config = dict(
    hidden_size=160,
    norm_place='pre',
    rope_fraction=0.5,
    init='uniform',
    init_std_o=0.0,
    weight_decay=0.12,
    schedule='wsd',
    batch_tokens=16384,
    doc_mask=True,
    train_tokens=132500000,
)
Each number is 500 + 50 x the weight over its row's rms, rounded and kept within 0 to 999. Layers, rows and columns count from 0. Numbers have three digits each. The size before them is the row's rms in percent of the matrix's.

# layer 5 attention output (transposed), 160x160, rms 0.0879, rows 95-106, columns 0-159
103:538548399560568510457511482386398549542565474446495476390527462407514459522464504499470554406485393497440510464535584637469528476384497551455530535517481564467489466470489505474505544497546459618526513459517545516484465465418530547441538541529546463479449512473487520561463536564550500463554481409458532498521509470480518443483600507500599529446503513481446542374458450542482494487590413417466494538428532629491506432550517507497464510483484498385462532486490456524432484512440547
109:448525610509523544534560454586511547463563285452507446522412467542462480510537483546400408530484553489370534518550621447506375550505511533551547534493513514486519482461465516490447581471564496569501570546495560525522527503419503597519541484431555446478531507491475463518507526390501538530538521517604428449495488509474450495507483603533492465495523513452516462526485446458496519607447539515459471506549557472575548531447493423538504500485539463433518547461564542407539500520475490
105:500507472487540418570473615575499602475534484471544522531472573475456461425477472481537514534540573476493523480420571520490409420457418578454452510516499488445549520464458627567463513481392450425417542562455492485487546458534431521551532471576537486389550437478508530495438464448537411550479568518534515515440497491527440527536546450506585548479503451518488564585566537526485536512459502427509537552562574465537461426495481475532498549420577441562418406473424545544520521591523446
110:562552465468605563557473616501497452508564491530505567476498460464481526553486467603538589483478420542482511481583477452518494462481535509416385479449489481508580584493475585523512450530455474528460536471380635517468448526568579505523597488500494480477630457549422464534510547540537539500519509530483555566452490449430537540537523528468426504500425419482493487434572540554510569492458463465495536614528448497506516554505400498523473428497557466413413427535565558453510488531531487
107:438580532467521525485417410434508512465461540506437678526464454503433416516439408494507493527506522481594591578544534463480533496536430548461488562517544499501512462476480498460464472441517498496599428561565498557444495476477460497376537437448460524569438567488448468473497522599452555477494472460509479402494495538560450503552545407527449471587385528462517478511525440538505433409450440469557520502538512402526504564491458547441396445516524466535554479411516469498462511485435511
110:475547508512505472443465525447610425483554493463474472485528515453462538486570492503568456470546564490496499536523392586465464498467428453551495504459449501470484545442567466447510490447459479465533461518575368447600531506466469519504453392495455501459540480436475457501586532597489419527459472512593463486493506478515548569523456516599511580658425512504482496518447478467520508508482522426476446460537479583570562520466568554567382465535557460476565506476451504545458582428352480
110:542532458463514527535463538449517508470460548543484433516521379461456501474370628470528532493493363510510621525530498563480544534434478524499492681468519565508417489470586411499497542486623534483419510541507524347432434548539444526468523493499498569472490445575496487476544487605474473441501462509516472487454527489440534479554441538530498459562550511462431464495475490523593537562496507470499493494459567572515575536534478576500518465536590508423446511552561501489449508513520505
108:461463447520509481433496433469508502582474591500481562511469467477526571491498507435557588501447614483489510462534521437443426579446443449496503602534466465549515592439555543432493531493551516475474530520462531522454425470420418448541488458527495529506507515474532533484449488622511481618454482507498458512571554592356484433558478479557473477472456511514518491494536508581447465495553423440424523523554468537587438474522484528558503561565527546448501495543471501578510351528375419
105:433479497499474495516586549590463502439550384526399528527478498557490476544360665477532497562518509503554428452487463468431515537545510442497561472539547477592476468453470518437464553455569610438487484536427445469460565427517562584554493467507569573538528512470568499505448474504522481479462594436487442479544379462504537531528506517475570508467549546552492497508421497472411542471486557580457424417478528496455548513562455513602507529443482541505469534529575503528600482481536474
105:589332503469544481532494504479526531354466519463500421516386453553454531507538488528623493495503522495574561473453478558489477494481474447579548578516467465628543429523473533467470461643533503518515389534530495501435577482459556564496497442463470531526547575494495416482480587479491483450464492511540531500532548524454529488508495444553549459486555519425489394499545561486550430489531473616465559521530509478426515487472462532544442510391476505545533539404512516508551430568496518
107:557516510525499553528369596446475468365497525436471502488479461493431507510491480505550370533542502519516455527445501453497531450409558613517560494521492435490511540488517492469477447538621541449530538503565511471423495453477564497484520594592463440517545474553452554467564507523600467520545487545499518530490462492512467541466437527511508449514582538501420524595415437443456550498580567540529484453536537500485544512534557403504501521599420501434565547648420553440488559502526477
107:540401526340560408484533431495479558574370431505519461463471594450514482511542504557441520532475463522466521495493529541394570535471523528546499497538454533486539557506596459505461480433519537531415482500496441440519633469462453558509553515515406546490516542542537497477530466499462535501471435502543498596573385443547555517475569502468466476450517492496433564462541561471565449538450581578358517473526442436500515462506568489463474496562477515460525531562535545503487536535400562
# layer 5 attention query, 160x160, rms 0.0877, rows 96-127, columns 0-159
081:485371492433433341439584393395513503603470521520530531511515381444523426450461537526400507455494568460507431475465482487505557554455466549467481482528503590501599555524563497537547544450496533492485451448489565493571506463464532472526513483485552550552390486483492467473465560466508588508483546526502499539622499560422478458539499444445504585490507501521530444577459425485562491513518468533509522537521477440502549428481541501508539465441453420522413468466439478615561536537467456
038:660525501582484556471455605617601597375596496508459547461450571492478571478611499546563563565476488482471527512574527506475485510465579506578496532531485421518493480488460476462523486592510494573480522541444498561451489448531483524482543532520388436456629541459454503574574481494558438495478449480450526543531544461511519477455536524511481405554455490521512456454549503465506512506513545452517473535492536510448405542433491527453519479593515473452569575431555506419428485485506546
056:377370439439478386490538429406418403548481496501540480570547415491555496553436540478495427432541523450537489506424495504557488500520425491436474460497495632493528531541550557506462519473536450463474456585549545428576525540486460504484495464475523566542384462585522467488510563482433539488529590508498484476471406495526463534481483570487450549476521494438502506601421434474511483472452502450547508451525450499550573470599534465538495480478557538555462542605468448542620489496494481
056:355363440408454351501514436400423390544451496471564480556552432486563439537426549468498453437523528483516491501430475504538457472528443486430453420519511599537525531518537542509461531452542440420503467590548541396561529516482479504464472428497521566545389479586525506520485554486428533484548551505515484490494426502533475539500476551505458555451524535452518526616453455487485507467487510436524536464493480491551583473581547483532493487459554523559467546587475471535575496468479457
071:618409432590455463561425477414706534516504472521441546539441565483484554435541471440557475462492498520490525500495467508458506609504590451562523541508482441514587512459453409456461510585435512536567564477433527497464538489524466486471533573468519525543583607447434492548504525540470488436474500461528496520479580485530477524521542416471541382528424489545552489451486530498559483536512513591468488520515410439476415481450430468505507546521491461542524475440537509531542447569557563
111:571496529565539597544460516467510495568484488543450421553494482582513478439459544489399566466445415527490510525556550510543536504596521538510579454446515498458542524566528467509516457515460552537502436516556516528559546564533500445421437583515530534556531449374462484521429551564381522466437552558478458434465466531402553505501488465559501497569566515430553525500472528384496560451430521511514528491504444543523528405515547380501449501546464473435404540510454527585501500472639550
096:503517465479465406562410446346613513476530534542455581643567486500480432541524493453650504514513530551465513516517480499449418543522526431542531484498462470527487456513555431474447456510477548432471553377522559510510563570533598438524545543478476560520578564555441520511429511530506493513416464467493524500467531499476514566539525422478449506555575494483551472497460512508458445579630529512477545501434463412579521531484474489520481414519482617540526434488470502526513466568462510
097:644509528404484579598568462462471563522436498551572540458511543482485634440557480503458428523435494526482595458560477453549496582462570468491441472509522447517479568514594466464456461479531493494564525532546433464578413479512404476484448542519558515477472544529507527508390528530504533476513530510565551508434501534461438628501483484528474592443468457442530534424475612565619548440505460458566516510454449526471478453428551502459515497498364474476484455518485533472497514474467474
074:527410466478445446489516495526483516422582533546493546443445469498525528552550625556554487527458525433416487513514559532482526514429520578498547581563508565548584487618494462515487531509493458496432474577439534508572540456592479569447557511551399509513464496543459428546502555481543507470575564465489516550593489483472458510452500603488447557546427502484503432599474383369574531513488533412546447492528493420479469491539619528507570496471511377510485562536473467514491502482474522
063:585634576532591644493500584581565602457543515513478526475494582484436504450566451507483555534450460520463520506608498491448483523519551493537500555500473399490446456424473422498502490537443550548531547413456466566409489469521496498512495570548464400489608562466477523514476425520566454547436403467490515503508576520499566467549536461553522439531504466556499486413550578536501513507550516598470500523476533530472446519409471514472507510539453485464558447403542538447396522532492532
044:671489460614433513487473580582685663462535521473435523448400583508464548474563502506529559552483480523480534499567476485450493545457552466533566505536501420526497510452509402460498510577495521494492567470437492557436473440529531493474505515501449457449600556439486556533518440487536477569475452486526545553532592528477534456466509482517534433583440505563480462443594521532493512494557513531495484524476529498494403491443445506448514512558464514479537486430582509440410536485497512
057:663436540660337554436560621571709668487499493456505524450433528461480539443510478509555539513526524511540498526520471499505508541520572480511477509555520481502499467454507424471506563518477517517490595489419495539463490448507527509505515524466499436474548527450506550494569522486482488579492497484442558569526562510460559467494502509495473449562445493523517467460603474552456493445511496505517455512445520500451397501428452528433496492558459512462508526447531533458441503471471453
086:490621570426572700455537616517478590436511557540461508407440568493462620495557432597492488555467451507497549458526534526466497516445485517540573541478401416500502571421475501489523501494515534541427563455409499504445520482471505506494547582469496410512512547529514532464503477550616512484517407483488502397516504463522532440460490500584468427534517507497506521476563522533500443569398496511444503571541542498458534456448470497492530545475510458430556481487564509440485567500526546
091:466533549510497447456495577505452456444478520507461535399423489431505524557492550544503568523488523522483560405512508436388594453538487496508572447395520512511486476522513514526519517480555444505417479453470499508591449537516463504479591411495481483510509428579611523491526593494593490593515396479476516541515550456439578495471437604570397494479427435427472544531550549466485437485483590464465540514563514501513504500595577539519518457482449515433431553566392559490393495501542490
110:538520532519463566482454507514564449556401505498496499523474535507479476521531474488520456377516512582627534538477437503511627472496473441508512497514622544397463513575449568581456494507443448547530486596459466529472423456408459521404423480543576482466473514518551512442467544539522517406559563501512484490451528518542509448488450504543488532459419479541505491568457603514384475513402421512498471456469552539531468524520475462485464542498474419561471494632450464586545557421548426
102:623629504617530552502472435578491496606421537429427389471577492505539460498513474554404500467481412512536453403558474540483478434530488517515476507453501470529560459469480451552535501513495475481526539432525516425464460503436546496494472491395412452480473536546509528496504508519442556648428483479509456546442521586552502475545438500501514469498636483477510553499552461543397510517514559558463560558504571514455568516532524491437534455556432524451505475427529528467526496378476473
104:495465391554490510614430410462525550641521555518553515601547575537464470483516495429527477387496589569534575608395463527500524560585550435515490453522499531487457569443511442508419496574520466525582541508560522472511496549488499437510481532531513534440605551470517577515546518509547416508463460536476432621465513512583491481454531469525494454529510487462405502523528520482487470567469524489507521554514497450454521419463543450509482439498540547563499531532486456343458449522443513
092:394484503485486482396473489470480440560469505436566475483472479425510438535484362511425499548458446413451537508469483510482447535405422489478519423462563516469474475465481462606425481468518471414492483466507385553566455488548494540536481481536437545448552545519577587496480511473451473588505452422472485428435557532379584498558452492486447510519517559404474572510515445511457482502530491465531500466520504607499519610529529466566516539434443445448477509441452467562443537500640532
094:636533512375480542594442506494473571509520500488487433425502558465602519510503554558418569494442492564470487489471490478515440487542488599526449532338444474485506536506386517516496506528501437533578513441487433502523617481466453399458562520504454474511472481545438487512481526501436545473453450431537593444456475554547516548435411540482423506492445426490554543528562579503538515525537571434496427590557474528491487530499516567442535521583447385543511467448514518480469458510519493
093:500332440591423392528470439466634426505499425424485470496409486425505496492499462509532453445534531529486543571435455483445542468508514516502477485608572518480478426461490527508593543456472488477516518573453503491537397452485454582503532476462466550479460444459525563519600505531503521507583510438502477518505471494589451504524489491518518423484516547551537473517527453413480545492567590524413480550513463397493546634513445550549463518465487462567610529517520439470526539462510414
098:423481478508479375574482448482561369449552436403457603460405461446481529489569551486572527496446410473457466491475504460459549428528615478511547487574490496466578463561508516468553519524500524551464494581454541478508537428506420618433510453507476523554475524508563434605531513463526506478460455460501472476507459451497586577562456444599506529529489465503614478468453503454428520429508514509432502484458475433476460501527413529555518486455476420562532474523487468521453566379546502
103:433636533488462497462559550463514561532544509546531472398585508436454513518492507522532485525509484441421501535526509480493475478379518455500482467543524572477557488490450478495420488459415512468392423425495473556495493483616533529539587627588527525515531478447391499484401444519522557479569508445481416509463402444524483613530478429513530526519464415538594417453451367479505437520491512507505552434459475452508521516542551520578507427477498471457463550454463469518550475541558494
081:521562430517571463472541527480593486488514437473548497507526509532472466452529502405536482464491476501478491408513563503436598457473558517530507525538424542506462468487537531401493565495550528472469487537485659463504464472544548502564491538542517525573455528528561455485449441573598515478467421559546484535513676433573594514525527541619530431481544518491444507482511644472497490577431480509544578519566484467493557427460520492452532617441569507581547477536479435465509461454511513
093:483535529556513596505525484515514440465504487537546429462538456424481501474406503528497524486485462469483547447544497498466534539535497432526471436503476485543486588469510575453509419525550478591504562519535496419524451505426481555544467504550408499559542453547424521541574433516525489519378515509429525535456482527464574553549520581538491434449445473483488546433485557525444546442402586547499523542509388412469548459524435474503456277546467541418444455561468469518508501517433397
104:374572531524429523540438443483546519483466543448494468522610457421494532442506458529411422524534458415511419527545521546552553567537578578502540498422369425487428499470568422520478527485444510510570572416534440435535487468569514515548448485539438505544541483449502412506558608466503498533552542463379550494412485581528576477490492475421504516499446493514516491539515501556549495517496459493492523559525429520517483539461479464405480487493465429443574465481540383488523489508385523
096:505581505585487587461480467611394470508542496444511502459427528514440506486505590578533490524557523490441575412546578511408486494565426415450445579551496511538539450520475573536484527479524494467541610503500507532473507553467478548572596512477491461442493452490499479496502458449576461468487523516553542511454469486416477478536562484419540575441576496449481575438403508536512494450528397436514473457514463492437433556490506537566408539553417475474472375559509571469481436549424580
111:434540568574553500536474551508494463576469487516510445583427482524487510471550462517480571470494466586521417520504536468504542466479588534538489555528522423559523427488541422574494595506400544566517450431494575491587504570525447584511407428391589492512495552493546540551507554448490485485519508491514463613494524416543460490522457431470583545447459457477526530455459497569530467427518499563564390423518531541395444498509526520545553495448573480522475540426478602475517413598530494
110:496485432473512441560454588449543600403538560519445534510482520424480433526594600504553530491530491528471575607490543518421614499582522503479622504443454522495493488504475495559610495599432537552437460496522564477516580586497503456514505466457518522435554448588485492498541581502581414476482417514483483511574486477461489441437419534536526527576408515468481444490515434461536495520460468467559455461490548560536510504481502516491462443530451406459470521443503597505471515535492637
094:540423552489545460497483521560508617438523498456538414461497554510465465513419487537459540526530473553494413620469514562460488402549420587529509503500525559510510437543456552569481565534477519551581449493518515531475478511535509554589503445502467449441498458467505547492479543558455552486474572406389437558458429531474562404579578546514493496496490433360460558524489510521449594445522548463527422400485518452538475475441534427444480519477404512483542547554538483449399447448536524
098:475561440524476558505524387541507414526515455524511545508559457524538513443425483333518466506552555465498400495415460460497513476488490555513473532458393503382510570444495553541425425545506465475613449452481500546435545502548464501571526491509497446508561502432485409479508517546511487530492548426413576548530542471393533513552621436462570518492414565468436549552468541519469528439492380523575576456502498540533435535421506465564498577499532515498508465509478536493430446498483527
096:537457332479500425633444477475556505419536516613515471472506559410516542436512563516512523451548496451474511508504447456466520533588596488483577492509521463533508534508491576496538488537465509532521470494528489468431565465539421546572517554516407465592556545539459535576499507499494532432442533467545512575481520430461512541550516568452536484484525470469541459483550457532522565446526550598469459559446379426510526457427481476472468465459484354446542420435547498615562469499497485
113:436482537473485558449526508550602492443492416564561464496532510512545380611486526569547400385487544586589506516483508493476510483603534492482469501461515458562454441448512494523519448545528526521461463476459520542498569513540599558492426488533607550549499451509553499460505496438442513524407557606475435493573428480556456484520435467473551522474454471550520387478550494509413556464500528530474536435456539548510482432460461469475530401450471497525394428513495495620594569527486473
# layer 5 attention key, 160x160, rms 0.082, rows 96-127, columns 0-159
063:428675410457555622547432657544450498490490504410479496554448482473402463489521441534533488506522445565530549578528550545542514534551514489463416460495567429529434463446557451485494539432485479504587437462506535517398474520540528461504507463487580531501528515517555549555467440432433531468511534563538475543541519468468468474471547477461533490484616541564532463478539488554568500496547439506467471587528498608472489517496430506482526513548555605599548456575459477567541501486518483
038:659342572590393456451548446586660624559501449508514475497445566502583526480505491503621523536454566501489517489504469483442575451489506532561546515511515507501577498562446539479529479567486518495466523451549491453505467522549514529500482586588481535497450542443537542432480495560501454485535468513543579504495500428549559469518430555516519512490447475516442498507475500524440539514484498497443473516492524433529456516494540465533427534542486449370461590465550542439508463506519630
057:372557472436687451581400399369363369389457524480504569482567421553443379492444558450379447436527453405474478462491505488563486511504503511489463466457516563458470526530541472524507555419498495418489478567458504500492545505464547482515445464450491534477481501493472420537521490441486541483504470459447461420495510524502463566512516493510469478496531498442510494525509468491547548470516550518531536506477471470495528493457502510518554457453562519559521432548478472524486516556482375
053:377582493442609504540387398385310436469461503502546594492531442501446389491451508440412456446550454436499482456523461480596523538515509470486471478457476518483473533539545476497446549451482444430444488548417492465474571484471543478514455469407547554491471542510485456526538533424466578523522531421488444423476482499470458566492461437555441436499518498414565506513560460515546525455469514550540507529499447520516554483470478472498552503474595482561572506483456456514527515517515388
086:684529536606439521486509431588569638567572489491513462533406585507549513445613429492623515561496534600453528543574478511502547465487618530534506528532551480544459428556443494486513432546508559492525481467558462505490484483588486500464552558608542546527504545487533504471508504515520487502469500558559546505457561458541441455477494505480583495497515519529516511445491513466450549486540427500457500495527524553539467523510528433468460554565480445493516561383570524517504521426562613
111:572487484509413562520513446428484542492495565529486421433537476545517514398500608511450556521457487536510506545599539580579573514502514432529487629494470497489487472479470544507458430580628456537427504574528519596593474576421509490512512502511529532525536481511512497569477558478549476576460508532468505426433448525485502538600517484518536405553552484472477560506507541466514456497504621564489472477558550579485532496479567446433486543398420508504511583457516568595433422501592493
096:648551545440554413489446507423443524478533530523495531542477616468489501427485483571463450525557419535601494549546481564596518491551537539418502487467420551529414490505552481495501573471426398505499504492452547508521545474540498408569622461526568517508519556524519410536431508503549522548441539482591414487444495467449490468483530490555520504578517543466494472534572496428534513446524496569430531539471493511541445470501526548604465532591540407481546460429510445611503525440446515
098:551429564400483469549498472567456556418477374482521444377466575531529544448602451561485575491482507487425577545492607451549425613540551537494440542505530518588423525444482483515436512541460551495499502438504493449590467465568531470523509435465498593493477485481427533476479628500426531456525528509577531500472528573441522544485500542472486552435576414538568517522479482535496514434397538514524538541512523504475521466458422413585437476528463568487544525512504445492474536462555450
080:454397392549411396501524501527528399448446533537454546457493460573426454574492625523390414549457485519504388478453532471539479629585493494528510516471488609400563591548481509511448585413521480516477435487494506509497537483488547453574504462502511568515535506460510457576514498528512543530490451508482464537561504439432495519512510495487504522474525497504551480554446507457479538430484588494621518478528516448464572521512460538495510439503485543507452481518424499510593532583351492
070:640452540549403561416580588658586616611533478503499428514421572440546571486573415563665536567488542571497523558544517527436536483470524519520505489523510441540515483478466471478519459609532552538513541464542482501513438526570418502482551571578529468519489500515527555472501500530505459492487506543525549529477497453546515425466502532482529513504479498569449536458510524502482491519515468532435450465507549519505446509518533464485442564539448489420454572429528515451482476433564611
060:699436528588333514484556515640672655591524458484500455529424545493550586460575448537647538552494567587461534533538478526429537485473548513528536514531516460530514509516451494517541459538520509526511500465536474483484461484547479494450532570608514530479499525497541535452494485549510458506520480549535576528472547483549493442500476525502528524492475488551491480472506533530464509537508425472449480519492536495502431499504498444450436512556455468440504542473551521504538479436516605
068:689462547635344517467525527620698677579541467460504456520426528493525537456577427509599542564508562573481535540531511523450572507489560523539544520554530472559515468513461482483532446505513535537536527448550467494474459506534483524433535571584498526495514499512548553472498485556512460506487476569548566524476561498556492459491510515486521530495485496563485475485500519515479546541517445498436489515496528483501443523486509473433469510560449447465489551453571519494521494447535607
063:326438545408553626406581436493378449573481480536481555409476531577458455475471535501520519449520549528485532448578471517450511512544512469493436485387466539494515597549483444450448517541529455507525501484443530446509537478438487544446436543491524529520408474502513527462553556489469496493475477545534523493479501497570478520530456592569502464482534466425470458517526444521555485507451558403505538531544416422519591520582470418452436487567512543422509600497517431423578462486519505
092:519544473539563400458530535516381590523447448489485543439487510414513493549435443455420499573446525539503505500432536429453496432442495493551589479426514469446505540571576426515606524513397396559482541548537493439503462513329534495469551433524476478418527550513478465486548516512545437617497502512501525513547463542560585499507507531526474582476586432558476515496535479442522456463475460491511522476572450466516485490483463540551485539427463509575600574583463574560533432494492534
111:571504486423569522506567528492525492540589420474456543519568487546465576533536529443497479480475577486548426426475464485460555446452496524484482534467643469472534486435517538569454525499482543435516471541533495595518527448462447577495497470495538384500520406473485612528480519461427464526508557590445544465548510557451461499481620495565527452425437465500577498468529446489459522542500458515582420438529506560552542617524457501503559517407497553536470550630515518535540558578605455
095:492376476612481504427529543449558398526551456515381398444467507388522471521408552573501557501472472502479512530498552478495485502551513524510478527470425524525550494496537499475545564427608491538470533401521452480441493543526510574601463525445539474452499490554517527553482464480424559507514384561473465550481498572583459519473497464495469391394568573475516507538517503503481486494490483563515457566525525491517585501492517524461477543544494541437423555618502524455558401381428494
100:555519448490476328444430450579472471595462588475588494608516497527459489501420482516560425483536502504564471595478519393480491520495475612429471490461606509516500484515549559497492454553585532593546523497620597486487473463465470519485542446435583491471515531622487495524488522519509525547484541505489536523469519516530492471548499598537521463520590599453523566459597424553485550516508561496466495538518554446489460503487526404506536530557579600541524517478496465461428542504519517
089:468491516469549512526542595466501457427390523524451567552519444512459443561349459456491583565468558450465477494533558448557489535411547490538488410464453488574487423465508421477546569558478464440421401489485454510470511586537485593454543539505509498552533429455491519498474524472581517573514459527387528454492486545463537503511446426397501524561517528523489482517482454425526461614459431498509494440531439442507487463493466487389370465484494414465425508605491539491548493512465482
093:470490536460571541544504427464512563474452542550529520423496658455496466506519468495609491525556537534488505464467484374528444423475459539528550508465433480477477493560542567475430481606557555441521521472527567461522475527614466509391409502392433446414388574469477406511471533527489521540460411490470469511460536499520478509407547456520616496422597516485526563466401534566490445436533492521474434537523539480430518465485495484544520512487450515495458526553508543585518464477562468
094:489569386662508476453504477483604470557455439423478535544544428459523416465476432424579525574516488492500434497455424478529445468512562526512540548562505481489521440475494440545499492457480512437518471499435524558436454391538545543495505459461481505517586518483542580553444540501472527466595613500444527462556514433446523464500525446468502429535482477525484408530480406509424482411424440488514441476453468485489507579534450569434566484449521522579560497487439507482539641434495539
104:427620446484534570517485615480410472551501452500443519422473565419444512467530465512526494539433466507435441512519411583440457499537587509535522556500528453436523454474523439480465447414510432495480479490387561483455554509462537489514526361513520491481475506449435459633451528498544506510460475520513449369488437464488529528472542515524420526484457476516494488525463538486426484449451423568493427438514458539472531524532515604484531534400484515457500481526368560556436616465533500
104:514503559508591554451545650535393606485512522437495457488511514539416513555399606512490537520538410501488510505574487559667455559426468474504464441435445534461521464519458574449561492441584479438403513439494443499559477490503515505550526524468563509454551502517468515545452431545541581496561503453531452467493528430548435434540553513446535430495453444596523511522527474492517486475462554504440570444430598507470543555526427502504457453534534424481478552420514441485491562509514495
084:535529530563489470439467558504539425574502499437523515422418373448510509555606480490492492526515545570492580511520427492461521488504484476466463497463512483456533467548517471515515469528507452612512528469556460546417537514568512385519447461520445450430610504534531429531565460471448512456443600571576496515553465485523482544502513546564521461449550467432425552516533487526470565469544486447555473501595447586492543491449570450540422642485605511526509474457462411469481532557624428
097:560522473515563489413509466556546478602525442516487463459556512490559465500446557596546547526429465495472505528525541514493514572484525523478541558526458523539534498468562421459563467446496500513501522504531435371372450422454559501562454535527477583550438451485428538527612502433519517520446523497545537549514458525506573535498493607476379557435517516491499548466532489494538504428395656610501553484474527519439550504556580555465458436481496568437508513584450456562453439481568514
106:434503490453458548522497436498589533471568520582509547505512459421446535482517435542440490550464519417542525632441447511551468527612550554479471462537387518507448436491480487516513485518452511456513528476496463417449482564453556470545508539493411481588507431480558507495408469475580575576608501485494489524492482549470550581448457524390556464531495536498531469468469449463560554447488527499452575493495513515365511526599410510479445583568481529351460462519498502458415567465509493
101:444552502562534512503544498519487434496476504505479421507537521577506532547410468533492513533552488446485530531472475549418459504466483575438527493599498439598480512526488506408519494531461511492594546520537506488529519388500530429471559527502390447509506558471468502501575490549480434445561546511480466627614523468483507487491549511403421557413366512419499506514514508554389442526498486469603539450481426475540490438526562525646434462392497547537502477504471605504458456552442476
111:434472418497546498524538523480438554502504517431535452497518543364509454509598401463397501433385479526443526526472553500503486415606495533552480492513508463557462437448506588428491468513427556579430509525514555437588474594492467562447559425490600500484507516561555513511526572526388542445462544494516471529438486546460477506472481455470478526558423523547476537433436521448449477561499470509527474525511600548452527529491597598541531540515558543543450519403462543422576556491484488
103:483552531589494473476411653526496495533459575482560586498454511449489452433584523515508452502508511489421445538494520484466555514535531451538579468436530529531410497534590561553518468628497428565433460526432551575501611580437510455456483559542478545434513494511508457488545496542607433583519422517429546506455548434481551445453457511533537562482470440497484611447506410580528492489559545489467561485478523520497420525500557563513458567534476579545563554541471514483462411504482530
095:436485452396494458559488559511551558514438583495511529527539431486511522409424537545548473464348563454503480560447433543507527432474445572478524515505489508452500357577475509450530614505543503608507473530490537603419427516483482496566445550485446547487538482535516532515518512454530457443429590511406478499543440507462493401444507443499472491527483431465460520530473502524520488553465495547596402480405609447478456501520514459515478494544442540508504587528586520459500472426493403
103:448500495455637498439438525474494417515462501607512546586476442464582542508487493493435455483459492481574455528437445516462536467524401523412433471598530520442570429493462582469442503570535591507525466520543521539456666543554508455551495520464475489525456429368464439470543508533591508453488539495559521584481462518445536427509473472461552464538454575566503547582509608450434491550417505451472444523488471581445422470533510485568525521479570471466510461517473526478477474543466477
101:507488480433423475541435489519473522537505407456486520454496508419501482417509618571501475546521354542514435531490476533574517549516496533516467614568438505550463422553512458489506451552540533465562482473430456466481638567502581593486519518554471480554489510545404402514462511554487511470527553466602475497490399478422523494434548457417467413548440468467529620478483507468510490389529538481556533499515532557542527533481431583530512462514520524496569522443540523554531492420598492
109:523510506480516540534506554487535439593532469469565505507570537542481417522485489520503514432426500519565468649534502435599437632497499436545506432431547513432405444481537566573472499393539554508444565568429515477507450564441476491450444431478547487577495483477443571491464428513458478565399509509536517559531507498476460513523488545513530558483479361426420494476597498570511429576564547514451474453558555568489613484478509531443528461509508514533521474576492450558552501533445504
# layer 5 attention value, 160x160, rms 0.103, rows 96-107, columns 0-159
097:434514605434460480571609468519396484475598471485595436498476486486528428538487437501411431520483434548509471527421545482481433487465484460525504448483525606452512533469423505523453442533555513501468544532559535446567528465488549539534504440535555402480553498489519482495498557517530524513564495574562547524422499522430477526475528624519505489493454512399446489553508492491472487543427520488429437486570522500713501493462395497587478468472508515437599548453433491448512495522558461
099:496533559463473488551424561437504416438534474474501534522455454547459536393548504576378483506442435434495499480522517572481488522452464503538400493562543470523517480590414560588552444504510441470371570562524557460563406502525468436499497500472455419458515424523517527462471530540525514471424448486404545558447458478562530554553424476515547537546542518547525542548554553570591569498472452445392497462510596507477461481552421488515507494543501465601462498561481440406522474580492527
104:397474486473566504541439559432508423452515519471484544473484554507446533465488532524467495518535485560524520454566462503502436467606517469482441512420574521477550398493442457513484457557500394469582427425394617495493488496528409512407483471421508520453580396505520436547480479563575497499528552547442566484527601448436477553505500517518388545574494498524509461511436471504518506476486510506547465522546479547481431522463392391545501514581642466485518499507496522475547524542626470
099:532610543411602517503430420448496568405413516517452593469527452479451368556449538501550491564568515536532545558461618533502549457549431441469480511529523469539577500483511385497486455481497525496513410543527462469495518521428480485423466487524475436490491581499479464488459459601453535468501472484502477496468499484520529489508524489518498478597465468474489504497396482535490499332426418469571561506507513444579456533411522561444542442579467477471467516371537483514421520498462510
100:522491500514416444411519513480645556540579540475472488492516526451484499567546492549542413572455514506506484554605479574454472551582392523489540585445581447531495627522476551518501512528496613384533608495599418489550509402463479484479435452518509526498505450449537408508584518516445541538462507437533440472459550500571506545530493491570448560545395504485433538466477518494465491508500514425458476509473525469490546468495601527478479484485507502510472518447490521477494663445478541
100:514530511433508479494450514481455516623454591516464556494496498444476488512434536519445495474474468439552532594511503507555451571463468522507582644466536491480476390550576452449509535503581617512477586534482454451447534482501423520438517468459491574476453489568495528466553487548553525501554480471669501425508527539481569530609492535594486560493575556524399476547441489550550522553507497434597500473418539447486519486424483573450487492466511490427432508527580535494494600552518506
099:472524476472464342419452424528514425443453557550480482498478480494433514558492487571448516472439485509481474570496537426478518621480460462555542628519541418506557569539474519462497530508576575512504481467436529457527452502462469499507464558513534520541488528457606532501505416669441459466485487480386529391497531561511465485494557529510371422513410481529516434497471499524599450446600470394536526537450486473548498509486500488565565530454466503530524518545547491521535418476495468
099:472556541610488523582568665509482510466511548562448477556501513504565536424535584479504551470428523448507511469486395502505497502493484488535555501524441510533457501484488472421496660481530510408469456586474527485534524508442580443530493517405459532441553480422474490435442509564589453520437458498545480466480429618569462492434567484465584495510543529557484502551489524434425438517425486560543427536543441589431548521547466530607482504434468462439502508451475518503505499539470420
096:531453452492561614618485517444552522396488524465463499497463466514517543515522411465552502494501517343493545557502478485476523423485428496577497548526578552570566451536523566471515496599455537513510409505469478472446556438552550574556490512438483524507519451485510402449450505462592529585541408577521527411552491493505552542485533399529547446545544472533545467407547545516498415487482514624528513466462497456477533525571522588486410463437487522498592554426489476471468458548522455
100:528523455580473443479393657555552518414497473554479503483475507574478485493473461443560442491444539550461481493539482416501533393483463573442564493478455411500494561521541504429426490512494635486567566442437500451432482486413570594482495601578544450531501537467530551555483536385629565568533528513506564500462409450432503540478441548540478476493563558475496495487482495498481574536541528511520519512537544501468460499516584463546456503554388478516467547550420472469510487518553521
105:467486628435594521570471439421458582508430542546494471453475511527569529529452471545448508444461541432464455465523515569485462516419483517553462471480431575445491538430527473489569551495481503538352498423433423461499544509482463508564496471499394560490467426492502499480556474494552489527531532458604497552543497505490415430420460509411591490508468536515456510497503533400455500469440385547430483444519470444561510421464551500500410557532546521579471547503398549557485584553546504
097:519545536455557561568412532462452573446471402534467430529479487544451500516490427467501556435473472484441501469445463614571524452650510450441486517492538431574634499535455499481558517528538475470442480497502425436501512498498477519548523517531561423475494545466510483432649525511552502588522565486504574410492455513359416455511496483420444518446540444525429470528583462551486518529524440429474507549561537508454541476528582461442487531548509482462500447426485410472486505537443562